config = dict(
    norm_eps=1e-06,
    positions='rope',
    bias='none',
    init_std_qkv=0.0489,
    init_std_o=0.0,
    optimizer='ademamix',
    weight_decay=0.41,
    lr_head=0.00788,
    schedule='wsd',
    seq_len=2048,
    dataset='wikipedia_en',
)
Each number is 50 + 10 x the weight over its row's rms, rounded and kept within 0 to 99. Layers, rows and columns count from 0. The size before them is the row's rms in percent of the matrix's.

# up: layer 6 MLP up, 448x160, rms 0.0812, rows 141-169, columns 0-79
# down: layer 6 MLP down (transposed), 448x160, rms 0.0746, rows 141-168, columns 0-79
# gate: layer 6 MLP gate, 448x160, rms 0.0842, rows 142-169, columns 0-79
up141 106:38 45 36 25 43 46 39 68 39 65 72 56 44 62 48 60 45 64 44 58 54 72 53 56 50 45 59 36 67 59 47 50 53 46 55 42 33 60 55 58 41 43 50 57 48 42 74 49 30 45 39 36 32 30 33 47 54 48 55 36 50 44 43 48 46 43 60 60 57 48 37 37 63 43 52 57 59 56 66 30
down141 111:40 42 55 40 40 53 47 38 29 60 64 29 57 50 47 56 55 37 49 49 66 56 59 41 59 54 41 53 69 43 44 52 46 52 54 45 57 53 55 48 44 56 64 44 28 60 56 38 59 47 40 63 49 53 51 56 69 45 52 43 47 61 55 47 36 51 45 56 44 54 50 44 62 51 48 37 48 54 50 45
gate142 099:36 35 52 47 59 53 42 54 47 55 45 57 29 63 47 54 62 39 47 76 54 48 39 52 52 53 58 44 44 48 52 61 46 45 44 61 65 53 60 68 57 36 55 43 49 60 58 56 54 56 51 70 43 49 54 58 57 52 57 58 42 53 46 35 65 53 64 55 33 49 49 51 28 50 41 46 51 48 42 51
up142 101:51 32 54 55 61 72 47 52 39 47 34 55 53 54 50 58 41 52 45 57 47 54 42 46 56 32 66 34 64 34 52 48 47 44 35 57 62 57 55 56 45 46 72 42 54 26 55 49 58 42 52 59 54 53 32 65 50 53 50 61 50 49 49 43 46 41 57 59 44 63 34 50 34 67 45 41 41 78 48 40
down142 093:57 44 50 37 59 66 37 51 56 37 79 53 40 37 56 51 45 55 48 34 43 47 42 43 48 42 45 47 43 47 55 57 54 50 35 34 45 44 52 40 83 53 47 34 46 36 53 55 29 34 47 47 60 57 41 48 37 49 43 52 48 34 57 59 53 56 61 58 56 51 46 51 56 39 55 59 52 63 50 51
gate143 115:57 51 58 54 48 57 50 45 53 51 48 40 54 46 63 58 46 51 56 46 45 47 59 39 54 60 59 40 48 23 72 53 32 55 42 51 36 43 50 59 51 43 58 50 57 40 48 50 53 58 31 50 37 49 51 49 52 63 45 67 59 47 48 34 35 50 57 38 22 50 47 32 46 41 55 52 52 28 43 38
up143 100:39 63 61 43 63 61 53 52 58 47 50 45 53 54 66 44 30 41 48 51 62 44 45 49 57 51 67 44 48 51 51 57 26 45 55 60 69 48 43 35 46 49 50 50 47 58 50 73 43 40 37 52 40 50 43 63 57 43 67 43 39 44 76 51 48 49 71 48 40 47 60 56 64 72 44 62 56 58 53 62
down143 107:47 53 39 58 45 51 41 41 47 65 55 34 61 47 60 52 56 54 52 42 48 37 61 47 48 44 56 63 47 45 47 55 36 35 39 41 67 44 38 63 38 54 29 73 51 39 54 40 49 35 50 47 62 56 33 31 50 42 49 44 56 38 47 55 72 39 40 43 42 44 37 49 60 52 48 54 49 40 59 59
gate144 078:55 53 46 62 58 31 54 60 52 67 64 32 53 42 74 50 34 50 66 46 47 46 66 49 42 62 38 60 54 57 30 61 46 54 43 43 62 37 56 48 61 27 62 48 62 50 51 32 27 52 55 63 51 43 42 51 38 66 56 50 60 59 61 47 49 39 34 40 33 61 51 43 57 52 39 55 34 43 48 59
up144 084:50 50 51 44 58 67 42 44 36 44 49 47 56 45 14 37 53 60 38 55 44 36 49 49 56 32 57 50 49 54 66 54 44 55 56 49 58 50 58 67 52 59 65 58 53 50 58 54 48 40 70 49 49 55 52 50 61 50 34 66 47 23 39 51 69 37 57 41 70 55 56 32 44 39 38 36 61 48 47 43
down144 075:47 46 48 62 57 41 60 52 48 59 61 44 50 63 75 45 42 53 53 44 59 62 56 64 49 54 27 57 51 47 39 59 56 46 45 54 46 48 51 47 50 39 46 44 59 52 26 46 41 60 43 65 52 52 36 46 46 57 60 45 61 67 81 49 42 71 40 45 34 60 46 45 46 54 45 72 43 48 40 59
gate145 102:34 73 61 45 49 54 39 58 64 42 44 54 35 58 68 41 55 51 42 61 46 35 49 37 45 35 38 57 43 39 40 49 41 30 59 59 57 47 33 49 35 54 63 61 46 52 43 63 61 49 50 34 31 49 52 33 42 50 37 40 56 41 37 66 53 39 37 57 54 39 46 47 37 47 59 48 54 37 48 51
up145 111:38 64 46 54 44 58 38 59 49 50 39 51 57 61 53 46 53 51 53 51 65 42 55 54 35 58 50 44 57 53 50 50 53 56 45 46 64 50 36 59 42 60 72 44 52 63 36 56 67 48 47 42 21 36 50 43 43 62 57 46 61 32 38 85 47 40 49 43 49 58 37 64 45 38 52 64 63 46 53 48
down145 101:63 44 46 58 53 57 64 49 42 55 52 56 69 61 42 45 53 60 56 51 43 42 56 75 48 56 49 44 55 66 48 39 72 54 50 45 53 36 48 39 56 44 42 39 39 71 38 27 61 47 56 55 56 43 48 44 61 56 60 50 40 50 67 59 32 58 46 52 58 58 41 57 36 39 33 65 64 49 47 51
gate146 096:47 53 53 55 43 49 71 53 59 47 35 48 59 34 39 48 42 53 74 47 53 45 32 52 54 77 80 55 57 49 59 43 57 61 46 68 52 49 80 73 50 41 52 45 43 76 51 47 54 50 54 49 32 31 52 46 51 68 59 56 42 49 37 63 55 51 48 58 58 45 46 42 64 60 53 48 50 39 50 37
up146 094:65 40 66 38 53 34 36 55 69 48 40 62 70 64 29 50 58 56 58 57 72 61 35 56 49 56 44 70 41 63 43 56 65 52 37 52 42 42 34 73 50 56 77 51 31 44 51 53 43 53 39 62 46 60 48 46 50 55 52 51 55 45 44 48 46 53 49 47 70 43 36 44 51 45 48 46 59 52 59 56
down146 093:25 49 55 47 38 41 54 59 46 59 42 39 47 52 50 50 61 62 60 44 34 54 61 59 42 42 60 44 50 43 52 32 48 59 43 63 40 46 59 34 67 56 50 51 48 59 52 56 55 49 50 37 50 32 55 49 44 58 70 39 58 64 48 57 32 62 37 56 41 50 62 56 39 65 30 44 42 56 36 48
gate147 079:44 45 39 50 57 47 53 48 37 63 73 51 48 46 29 60 49 64 61 67 25 48 56 58 33 46 50 54 57 41 39 56 66 53 59 21 44 60 37 74 58 45 70 53 43 44 36 51 49 50 54 62 61 57 44 41 38 44 43 44 49 46 47 49 32 45 40 34 44 55 51 52 47 41 49 57 53 49 55 48
up147 081:33 51 59 67 54 48 38 53 52 45 53 49 74 75 40 40 45 36 49 44 60 54 49 62 43 40 59 50 55 49 55 41 51 26 38 41 51 61 49 47 52 44 43 52 44 55 49 43 52 58 32 57 50 42 44 73 39 57 66 52 57 57 54 37 67 51 49 60 62 58 47 45 77 53 60 57 45 62 55 53
down147 083:72 56 35 39 46 39 49 46 60 48 54 51 38 35 55 59 56 41 56 36 53 39 57 48 63 51 37 29 38 49 68 52 37 47 43 67 42 54 57 36 32 51 38 42 66 51 53 65 39 50 50 37 51 46 71 30 62 42 53 52 54 38 55 54 55 48 45 53 52 55 40 49 40 62 34 21 53 51 38 49
gate148 074:51 55 66 50 50 48 69 53 63 43 46 51 40 59 71 67 56 41 57 53 45 60 37 36 38 51 37 55 40 52 37 60 67 43 49 54 54 43 55 54 48 54 38 46 63 50 62 54 63 58 63 47 61 51 48 28 47 58 39 48 40 60 36 40 43 50 46 54 31 39 52 50 51 51 55 69 57 45 39 45
up148 091:60 42 54 33 52 42 30 44 58 50 45 60 55 41 49 44 56 54 54 61 42 39 59 48 57 52 54 62 42 38 55 50 44 63 57 35 63 61 47 43 40 57 67 59 50 52 38 54 49 59 55 34 49 62 56 63 41 36 45 39 37 48 46 43 51 40 37 38 47 55 58 61 66 40 62 35 25 27 50 45
down148 089:52 43 79 49 53 62 54 35 37 53 47 58 55 45 49 42 68 35 41 54 37 62 55 38 43 43 47 65 43 23 49 38 71 32 58 42 59 45 56 64 54 56 52 47 76 56 52 56 55 39 60 47 57 50 56 37 35 53 49 43 43 65 41 40 40 39 50 52 32 56 59 44 39 56 50 75 47 28 41 52
gate149 105:59 45 53 53 65 50 55 87 47 55 47 55 57 53 62 56 42 60 56 48 44 50 36 58 52 70 51 56 58 67 47 53 62 55 51 67 49 53 53 61 35 47 52 52 54 56 67 46 44 67 55 52 36 47 56 37 58 47 32 36 39 45 47 44 40 33 47 28 59 57 38 56 33 49 68 47 38 52 58 46
up149 104:60 40 44 62 45 24 41 49 53 45 50 60 52 60 50 28 57 37 66 54 44 49 48 76 39 45 48 37 52 57 44 72 58 55 25 56 71 61 49 52 63 45 58 50 48 55 43 49 53 48 57 60 54 48 44 45 37 73 47 48 62 65 57 46 41 61 59 57 59 59 48 50 73 41 45 48 56 52 60 47
down149 105:44 57 38 40 39 59 45 38 56 63 75 60 63 32 56 67 61 38 42 47 58 40 62 46 54 55 52 71 40 55 36 69 38 70 58 44 49 59 51 52 50 67 45 72 59 42 40 32 71 63 69 54 56 45 52 55 54 40 51 46 50 47 48 42 48 38 42 53 45 69 48 37 57 35 40 64 46 27 49 52
gate150 089:63 54 54 61 48 59 55 62 47 44 50 54 47 40 48 57 65 63 54 39 43 47 62 52 52 38 28 59 45 56 46 57 43 41 76 53 30 45 47 51 42 48 40 34 51 54 66 51 48 58 55 44 39 58 55 53 65 50 42 58 29 55 65 39 29 40 39 62 34 50 60 50 42 67 37 57 56 53 64 34
up150 094:64 54 47 69 46 54 49 53 49 53 57 44 64 54 62 57 33 53 62 51 39 50 64 59 55 53 53 34 58 44 45 57 56 54 48 41 47 36 46 60 49 37 59 42 52 64 60 50 59 69 44 51 50 69 63 53 50 62 54 45 44 56 46 58 61 73 43 32 57 65 42 71 52 49 53 24 39 58 42 48
down150 096:62 34 61 61 40 31 59 56 46 50 52 47 38 43 52 44 46 50 56 53 68 47 42 50 33 53 38 53 43 51 31 47 42 54 43 58 66 51 57 57 41 64 53 74 50 50 36 52 52 47 44 53 36 44 51 40 60 52 42 48 72 53 56 64 63 32 55 79 33 42 47 42 47 41 48 51 54 40 42 69
gate151 110:54 46 44 46 47 67 54 49 45 48 34 53 49 51 58 31 45 44 50 65 21 41 50 32 32 33 50 62 55 44 58 66 57 48 67 43 48 45 49 47 47 46 46 47 54 57 51 46 51 34 67 35 43 39 64 56 47 45 36 41 49 25 53 49 44 38 54 42 54 48 49 43 61 54 64 35 65 61 45 45
up151 105:60 60 67 45 78 57 38 38 53 42 39 42 42 53 73 53 70 44 43 62 50 35 55 42 67 41 42 49 63 47 68 46 59 49 47 64 52 59 35 49 42 31 30 36 53 41 35 59 55 49 48 48 50 50 49 57 43 57 30 48 64 41 44 45 46 22 32 50 45 53 45 62 59 49 59 55 53 51 71 54
down151 096:44 70 51 53 42 57 51 54 45 53 53 53 49 49 57 38 48 38 45 39 50 37 42 53 67 47 49 52 50 50 50 46 52 48 59 48 53 43 48 54 62 55 56 61 32 60 48 30 51 68 56 63 45 41 68 44 67 57 40 44 49 43 59 48 44 40 34 52 51 60 56 43 53 40 59 21 41 51 18 46
gate152 108:63 31 52 50 49 38 52 61 47 36 35 63 47 38 65 34 46 48 51 53 44 61 45 60 64 50 55 58 44 59 34 55 55 53 57 53 47 51 53 52 31 73 46 43 57 40 48 51 56 27 60 55 40 61 54 38 56 42 46 59 43 51 49 34 50 46 41 48 47 57 63 45 67 52 50 30 64 37 48 46
up152 111:54 45 60 52 40 38 56 55 36 46 67 57 36 55 38 43 39 49 32 48 57 56 77 63 30 68 50 40 63 50 46 49 30 46 49 52 67 49 53 57 55 41 67 59 38 33 46 58 65 43 36 63 52 48 63 47 41 59 50 53 55 51 42 22 53 51 40 51 47 46 42 53 55 37 54 24 43 43 51 69
down152 114:39 55 45 47 55 66 54 64 56 48 45 43 36 37 29 63 43 46 32 35 40 46 54 53 37 56 48 64 51 49 42 84 48 49 49 52 45 38 47 46 12 62 41 63 47 26 56 48 51 52 45 53 57 55 52 48 35 54 23 38 35 53 45 41 50 48 54 45 54 72 55 39 50 62 47 43 37 50 62 64
gate153 104:60 49 60 36 38 51 58 44 49 69 43 41 48 68 47 60 43 54 56 71 59 43 58 39 44 71 41 48 41 40 50 40 40 51 45 50 45 44 60 49 50 48 60 46 52 54 42 63 50 32 41 41 59 39 47 62 33 37 51 43 57 56 35 40 73 54 51 53 40 70 59 67 47 50 51 40 45 48 42 40
up153 101:39 49 49 58 41 50 38 37 36 50 55 35 57 39 47 66 37 49 45 44 51 67 42 53 68 49 44 55 57 44 41 32 42 51 70 29 63 51 53 49 49 28 49 48 65 36 54 33 47 50 44 46 38 42 48 42 64 24 44 63 49 52 45 55 65 51 50 51 63 52 60 53 54 38 60 57 42 45 51 46
down153 102:67 70 50 46 55 42 59 35 53 51 27 48 48 44 54 40 59 56 48 34 47 54 47 62 51 40 40 38 51 41 44 54 54 51 49 68 49 60 52 69 58 54 44 53 60 46 59 60 48 41 51 41 52 48 53 70 50 63 45 58 49 58 38 49 50 50 43 30 75 48 48 41 40 32 59 36 45 53 69 51
gate154 105:53 39 61 44 63 39 46 57 55 31 52 61 54 67 55 55 43 42 62 46 76 55 58 53 34 47 56 41 54 48 33 55 55 59 32 37 61 41 55 56 31 46 56 35 35 41 39 66 65 48 49 49 35 50 63 40 33 54 58 47 40 67 44 36 49 51 36 42 51 45 42 56 42 53 55 62 64 46 39 55
up154 105:37 51 67 57 62 55 45 48 56 40 53 43 52 58 55 47 54 42 35 41 49 23 51 26 53 65 50 45 41 39 58 51 28 35 44 34 61 38 60 48 41 49 44 35 45 34 35 54 49 39 45 45 49 35 46 57 45 60 50 53 52 47 70 52 43 60 68 45 39 49 35 45 45 31 47 45 43 41 50 44
down154 109:62 48 48 39 62 54 45 73 35 43 54 59 30 49 65 55 40 56 56 56 64 44 55 63 61 46 67 47 53 53 50 70 56 51 29 51 61 51 63 54 67 36 49 49 74 54 56 57 60 33 42 50 43 38 33 62 40 54 61 59 48 49 42 58 51 34 56 57 44 47 49 56 38 56 55 53 61 43 68 49
gate155 092:46 58 47 37 48 53 37 53 37 48 52 37 51 31 38 51 45 49 61 46 72 42 54 59 50 46 29 42 56 44 48 40 65 42 49 48 38 49 53 48 36 50 53 52 52 51 48 55 57 41 23 50 39 51 46 43 44 61 57 49 64 43 56 40 65 50 73 63 66 32 55 45 59 42 46 38 54 36 43 72
up155 090:61 47 58 58 49 67 41 53 62 62 52 52 24 34 69 58 50 48 49 48 67 50 49 51 45 52 55 39 59 56 61 50 47 37 45 45 59 37 31 47 54 36 60 55 37 48 40 53 58 52 42 55 40 42 50 49 58 60 46 63 47 46 65 44 33 56 68 47 44 41 68 42 48 22 55 46 66 43 57 51
down155 092:47 39 46 42 60 52 54 46 47 42 57 39 53 59 29 50 47 53 52 67 60 48 50 49 40 53 42 45 56 27 43 39 68 61 47 56 49 61 51 50 62 53 53 65 75 63 69 40 46 47 52 39 50 54 44 41 28 59 82 44 53 41 46 51 56 51 41 74 51 46 60 49 55 53 43 50 53 37 55 70
gate156 087:66 36 50 42 49 34 51 51 64 10 45 48 55 55 55 58 48 51 52 48 68 47 59 46 37 64 54 68 52 42 73 53 68 60 55 45 53 66 47 58 43 47 45 51 44 45 65 49 44 36 53 50 61 50 46 35 41 53 44 50 52 37 47 53 69 57 55 63 50 36 35 54 57 30 49 48 38 33 44 48
up156 091:76 45 70 42 49 44 38 45 38 61 36 42 49 51 48 47 55 70 46 55 40 55 66 62 47 62 41 59 54 43 55 56 46 34 63 41 69 44 48 42 47 50 52 55 37 30 50 50 38 64 41 42 24 35 53 53 40 38 61 62 55 22 65 37 45 58 77 45 69 46 65 57 40 41 73 63 50 53 53 55
down156 090:39 45 37 56 47 45 59 50 46 45 44 47 39 52 46 55 45 21 53 55 51 61 50 35 53 51 71 79 52 61 42 66 51 62 28 37 57 56 55 41 59 65 67 53 59 62 46 35 49 42 64 28 66 44 49 40 44 54 51 49 43 54 49 43 49 46 35 58 51 51 53 44 49 67 46 50 44 58 30 47
gate157 105:47 31 67 51 51 38 50 58 44 52 36 62 30 51 62 42 48 59 52 52 42 47 51 56 54 32 63 40 48 29 58 60 52 66 50 67 55 57 55 61 44 46 44 50 53 42 54 45 50 67 54 49 59 44 48 30 45 49 34 47 57 45 27 58 57 14 51 55 51 43 75 42 63 32 69 45 69 46 51 56
up157 109:40 54 23 46 37 58 49 55 43 39 56 60 46 46 44 54 54 42 39 63 50 67 46 56 62 55 55 54 40 51 43 67 29 46 73 40 43 48 44 31 61 46 69 51 44 44 66 57 56 70 60 45 52 49 63 56 50 58 30 53 34 52 75 39 47 57 45 47 51 57 59 49 46 47 36 47 57 31 39 44
down157 101:49 49 59 62 41 51 62 55 49 54 50 51 52 39 59 61 50 54 53 42 45 58 43 55 52 33 60 66 39 39 42 68 30 54 55 59 50 59 56 59 40 37 40 45 50 41 69 57 66 60 46 21 55 44 21 31 40 58 47 45 56 43 40 48 48 44 67 56 60 52 52 40 46 41 62 43 72 41 50 56
gate158 091:60 41 37 53 72 43 66 38 49 55 53 46 54 47 55 30 48 50 59 46 43 51 66 71 43 62 38 62 53 41 49 65 48 50 53 41 52 54 49 61 56 56 66 30 56 57 63 44 52 52 70 42 61 45 63 56 43 47 49 44 44 70 44 65 31 46 42 50 58 40 59 54 62 46 54 60 42 56 52 43
up158 084:68 34 56 50 60 51 59 58 39 49 52 34 60 47 55 48 70 40 47 51 51 44 40 32 46 43 40 52 42 36 55 73 61 43 53 47 38 51 40 45 51 43 58 66 73 48 44 42 56 66 57 48 56 49 54 57 34 71 62 79 50 46 48 54 67 47 43 46 53 44 68 40 42 48 49 52 60 40 41 48
down158 088:42 54 48 63 67 49 36 43 53 47 35 68 56 69 82 50 33 54 48 53 46 54 64 74 49 50 44 53 44 61 59 47 41 46 69 71 41 56 62 76 48 61 50 39 52 66 50 47 45 49 43 62 54 39 53 55 62 42 39 35 37 55 40 55 25 67 48 61 54 47 37 61 60 39 52 55 42 50 65 49
gate159 116:50 49 52 47 57 45 33 42 58 37 48 32 61 52 58 43 51 57 57 62 59 46 53 51 65 46 39 47 43 38 53 65 46 34 71 44 46 53 44 45 48 64 59 50 50 30 51 46 39 47 48 47 32 48 75 43 53 68 41 52 49 54 29 53 39 45 46 43 46 40 38 48 33 42 57 53 64 45 60 40
up159 106:37 64 58 45 58 41 38 64 54 59 60 51 47 49 69 63 34 30 49 51 54 45 46 37 51 33 37 52 61 62 44 61 55 55 58 45 67 58 52 59 52 46 66 60 60 52 47 41 61 58 50 59 46 53 50 38 52 40 70 51 47 58 57 34 47 57 44 52 52 55 28 56 77 36 57 55 42 30 46 61
down159 109:36 43 40 45 55 50 46 56 46 27 63 62 48 36 35 40 73 51 37 33 54 58 49 51 51 35 47 40 45 45 34 61 61 58 50 63 44 62 45 48 46 50 55 49 50 60 46 59 50 50 55 60 46 36 59 42 63 55 69 36 49 48 42 43 42 57 26 41 46 51 59 39 49 50 48 59 34 58 50 65
gate160 102:62 38 66 15 47 51 50 49 63 54 39 60 46 36 47 56 47 64 48 63 52 50 39 66 58 66 59 61 52 50 68 46 42 35 41 52 38 44 48 55 45 56 48 56 44 52 67 50 46 55 49 46 55 35 50 59 57 37 16 54 42 45 19 43 49 41 46 49 47 53 55 64 46 60 60 43 45 45 55 33
up160 104:56 57 58 54 39 61 38 50 52 41 49 55 43 67 54 58 91 43 50 61 55 38 39 51 33 48 50 48 47 53 59 33 48 53 42 38 49 55 39 41 45 45 70 50 74 58 44 61 61 64 42 55 50 43 58 52 55 57 55 28 62 70 53 69 33 40 38 54 53 72 41 59 49 57 50 38 45 50 59 43
down160 104:38 58 55 59 51 38 48 57 43 48 69 40 47 46 51 33 50 39 71 36 46 48 49 43 43 62 43 56 58 49 44 36 53 45 34 32 71 50 26 41 32 51 58 52 38 46 53 49 46 71 41 47 68 66 45 54 32 21 73 67 51 49 43 57 42 55 32 50 42 65 56 61 56 52 53 32 49 44 42 46
gate161 098:45 38 37 36 43 79 61 35 46 59 56 58 42 35 37 49 39 54 63 40 50 42 63 67 44 54 50 47 49 45 32 61 45 43 40 50 59 46 63 28 51 56 51 51 42 46 41 61 56 47 48 49 66 56 58 45 64 47 52 44 54 28 58 22 36 33 60 36 59 46 33 45 43 46 57 60 33 63 59 67
up161 089:37 67 55 51 74 62 42 34 42 51 65 70 33 66 51 48 54 55 50 47 51 40 51 55 68 61 46 38 38 63 58 54 35 49 59 40 54 43 67 38 56 46 59 61 55 47 49 60 60 41 57 61 61 46 42 38 66 62 45 58 56 60 39 45 51 50 61 33 57 41 34 49 43 42 36 33 49 36 38 53
down161 088:64 38 55 37 22 51 33 66 56 42 25 34 64 34 42 49 41 49 33 52 51 49 55 43 51 52 56 39 67 55 55 51 38 45 60 57 39 63 44 73 43 45 47 29 40 41 55 65 63 47 60 48 35 45 61 49 33 53 52 62 40 45 48 68 37 56 34 67 47 50 38 58 54 51 53 54 47 61 48 47
gate162 095:52 59 58 22 51 45 43 54 47 60 54 53 67 44 48 50 45 38 52 38 48 46 50 48 37 66 54 43 54 47 49 53 50 34 53 66 50 43 48 42 44 49 39 47 65 52 41 54 62 53 49 38 22 40 55 42 44 72 62 44 54 36 65 39 66 55 70 50 66 59 66 65 68 38 32 54 67 32 52 60
up162 092:60 50 43 41 44 56 49 32 49 50 28 49 60 50 54 53 58 46 42 58 43 63 57 47 32 55 35 59 55 41 61 53 55 50 45 60 48 36 51 70 50 57 41 52 42 45 54 60 55 58 49 55 56 51 52 29 41 55 65 55 48 50 65 45 47 32 47 38 60 61 63 46 44 51 59 63 48 49 38 49
down162 094:54 75 47 40 41 70 37 51 38 46 47 44 52 62 64 40 69 40 38 37 52 34 53 50 61 45 50 39 51 39 54 31 43 51 49 59 52 47 40 44 25 43 35 38 43 25 60 51 64 55 63 56 35 53 55 57 53 45 38 52 51 43 65 37 52 48 48 40 44 47 36 26 43 41 36 48 40 49 63 44
gate163 103:44 37 51 39 64 65 57 39 38 54 36 52 33 26 44 51 58 39 48 55 47 44 61 60 47 61 53 67 42 08 67 60 49 40 54 52 54 47 64 40 41 58 64 69 59 47 55 40 54 54 47 49 60 38 44 49 47 45 56 43 50 57 49 60 54 39 43 60 60 38 47 37 47 60 58 55 53 47 55 55
up163 098:54 43 47 49 47 36 71 41 59 59 49 48 42 29 81 41 62 46 59 51 52 63 62 65 53 63 63 53 50 51 60 49 50 56 61 51 68 37 44 47 54 66 59 58 42 73 37 50 55 42 61 46 58 64 60 55 46 44 42 59 54 66 49 52 63 36 47 43 50 46 49 47 47 58 28 55 47 55 60 49
down163 098:47 51 54 59 55 49 54 31 54 36 46 56 62 55 45 57 32 37 41 32 50 50 39 53 58 45 49 41 53 71 40 46 51 64 46 42 51 53 32 66 51 42 58 60 74 64 60 59 46 34 51 50 46 43 52 61 26 54 37 63 36 48 37 58 50 45 49 53 59 33 41 35 54 66 44 52 77 47 51 56
gate164 115:47 66 49 45 29 37 60 62 56 50 57 42 44 53 73 45 50 42 37 63 28 52 38 50 65 45 65 50 43 39 52 46 34 54 58 54 42 38 47 45 47 64 27 49 73 48 50 62 54 48 66 56 54 44 50 36 60 42 19 66 44 52 35 50 49 36 48 57 37 46 52 67 47 54 57 56 63 53 60 37
up164 104:36 59 45 50 51 62 54 42 43 62 71 52 56 50 58 46 53 50 37 61 36 44 48 48 49 36 61 59 47 48 43 62 49 62 51 56 73 51 46 54 54 56 33 52 43 42 58 57 67 40 57 43 57 62 59 58 50 51 57 30 45 41 31 55 48 42 54 57 37 55 48 60 51 37 78 72 41 32 59 59
down164 104:50 53 63 47 42 61 43 48 65 52 42 55 46 35 38 44 39 64 68 65 58 55 56 56 41 60 59 33 35 44 63 51 68 63 46 56 30 45 44 47 13 54 47 54 43 58 53 55 68 37 45 71 49 33 40 69 36 39 48 56 45 39 60 50 44 45 49 50 54 57 46 77 50 46 38 34 53 45 52 47
gate165 081:60 50 57 51 50 37 58 50 50 55 44 50 60 59 60 44 53 47 47 43 62 58 55 61 59 60 49 52 52 23 46 64 52 66 46 56 62 60 52 58 61 37 34 45 43 58 53 37 36 49 35 64 49 48 48 37 46 48 47 71 53 34 49 46 55 46 52 42 49 47 57 50 58 43 66 24 42 36 42 34
up165 090:49 63 32 64 54 54 46 48 29 40 49 51 65 52 38 58 76 36 36 50 46 49 54 40 51 54 47 50 50 53 48 49 41 53 51 38 52 32 35 44 42 48 49 43 52 42 50 57 56 51 49 38 42 43 30 61 54 79 46 61 52 68 51 58 36 45 47 42 40 61 40 39 55 49 28 54 42 45 47 64
down165 087:50 37 58 46 50 51 61 42 59 75 64 56 61 40 63 49 60 56 57 36 40 55 52 51 40 53 43 58 48 38 40 49 67 56 53 58 47 41 52 45 60 61 44 42 75 50 57 48 38 66 52 33 52 54 71 43 47 52 57 41 50 59 48 53 54 57 29 72 48 49 60 45 52 55 50 41 49 60 31 54
gate166 091:30 40 49 63 46 49 52 52 59 54 69 51 53 66 62 65 43 51 58 66 45 39 60 48 49 51 46 39 33 60 62 65 57 38 51 43 50 58 51 43 56 60 58 41 41 44 44 70 48 54 71 47 55 61 59 46 56 61 45 60 52 45 62 41 44 56 29 62 50 44 56 37 47 39 49 44 48 44 43 46
up166 088:48 59 51 41 57 46 55 45 62 49 70 39 45 59 39 43 70 50 53 47 53 51 61 35 35 39 36 47 30 46 30 47 46 49 43 18 50 41 73 66 55 51 65 47 58 48 58 57 47 52 43 45 46 61 47 56 48 52 48 57 62 62 56 73 42 55 41 52 46 35 42 42 49 53 54 30 47 47 51 61
down166 087:50 44 60 49 46 53 32 65 39 44 41 57 60 56 39 64 45 49 35 52 53 55 42 40 60 40 54 37 64 47 57 51 52 66 61 78 50 50 36 51 21 42 31 54 53 43 57 44 77 45 43 44 47 30 54 61 43 48 54 36 38 54 35 42 41 41 50 29 51 61 38 60 59 52 45 55 53 38 55 54
gate167 104:47 47 54 45 45 33 65 25 40 53 55 76 66 41 56 35 50 70 47 58 48 43 41 34 51 52 42 55 36 57 65 48 44 53 48 44 49 68 50 40 46 38 48 50 45 62 34 52 49 34 39 52 41 60 59 49 45 49 31 57 47 67 53 36 43 46 39 37 50 44 48 50 40 57 68 51 55 65 54 40
up167 099:41 50 45 51 45 50 54 48 57 60 35 57 41 59 42 69 70 39 54 40 69 52 62 48 41 64 41 49 47 60 46 38 45 57 41 46 66 69 55 74 44 43 45 50 42 70 48 43 43 50 46 33 40 37 24 62 54 40 45 49 45 44 43 45 54 63 54 45 52 61 71 60 68 44 32 51 67 56 44 27
down167 099:57 45 52 46 55 55 57 48 40 52 41 48 45 47 59 49 53 48 47 50 54 57 49 53 42 51 59 51 36 63 38 55 66 47 36 55 53 45 49 50 66 56 62 57 54 67 57 38 55 67 59 38 39 53 49 51 53 43 47 55 51 63 55 29 69 46 61 57 57 26 24 52 36 47 39 38 48 48 38 47
gate168 101:39 45 44 52 39 54 62 51 66 57 39 45 39 45 52 40 44 57 43 49 59 49 51 67 43 56 59 61 54 51 46 50 57 59 62 39 51 55 45 49 51 68 48 51 63 37 53 42 58 76 58 52 57 57 52 53 50 36 56 56 32 59 47 44 27 59 30 45 53 44 53 50 84 27 62 58 44 46 54 50
up168 101:54 53 52 32 61 49 35 56 60 49 53 54 66 64 42 53 53 25 53 44 52 53 61 45 41 51 41 58 54 45 26 37 45 49 54 47 56 63 60 48 54 76 44 71 53 41 41 53 52 47 38 53 43 53 48 37 53 45 67 52 29 60 40 45 53 45 36 50 49 50 41 61 50 53 61 48 42 61 54 73
down168 110:51 44 37 34 51 65 61 42 44 68 50 49 50 56 36 57 68 49 48 61 52 56 51 45 44 55 50 51 48 39 51 35 48 35 33 52 51 60 48 61 56 55 39 62 64 38 55 59 53 60 41 52 32 47 54 53 50 60 77 37 70 37 59 46 60 64 39 53 51 38 54 65 54 63 50 57 51 54 47 52
gate169 109:55 43 64 30 53 46 42 45 56 55 38 53 41 48 41 33 47 62 44 55 48 48 38 72 42 40 61 49 55 50 64 50 40 49 47 57 56 37 43 49 52 40 48 59 54 43 44 56 40 39 51 51 53 32 62 66 38 59 41 59 52 36 23 45 43 55 54 30 42 29 51 48 57 51 47 51 53 26 44 32
up169 101:46 59 62 54 23 66 47 32 47 52 47 24 44 58 49 48 45 43 65 58 47 57 55 48 46 54 48 43 55 42 74 46 49 25 48 42 39 38 53 40 51 61 59 40 42 56 41 49 60 55 52 49 30 57 29 55 44 58 46 45 60 42 54 60 46 53 44 38 45 64 71 48 61 46 73 30 45 50 56 71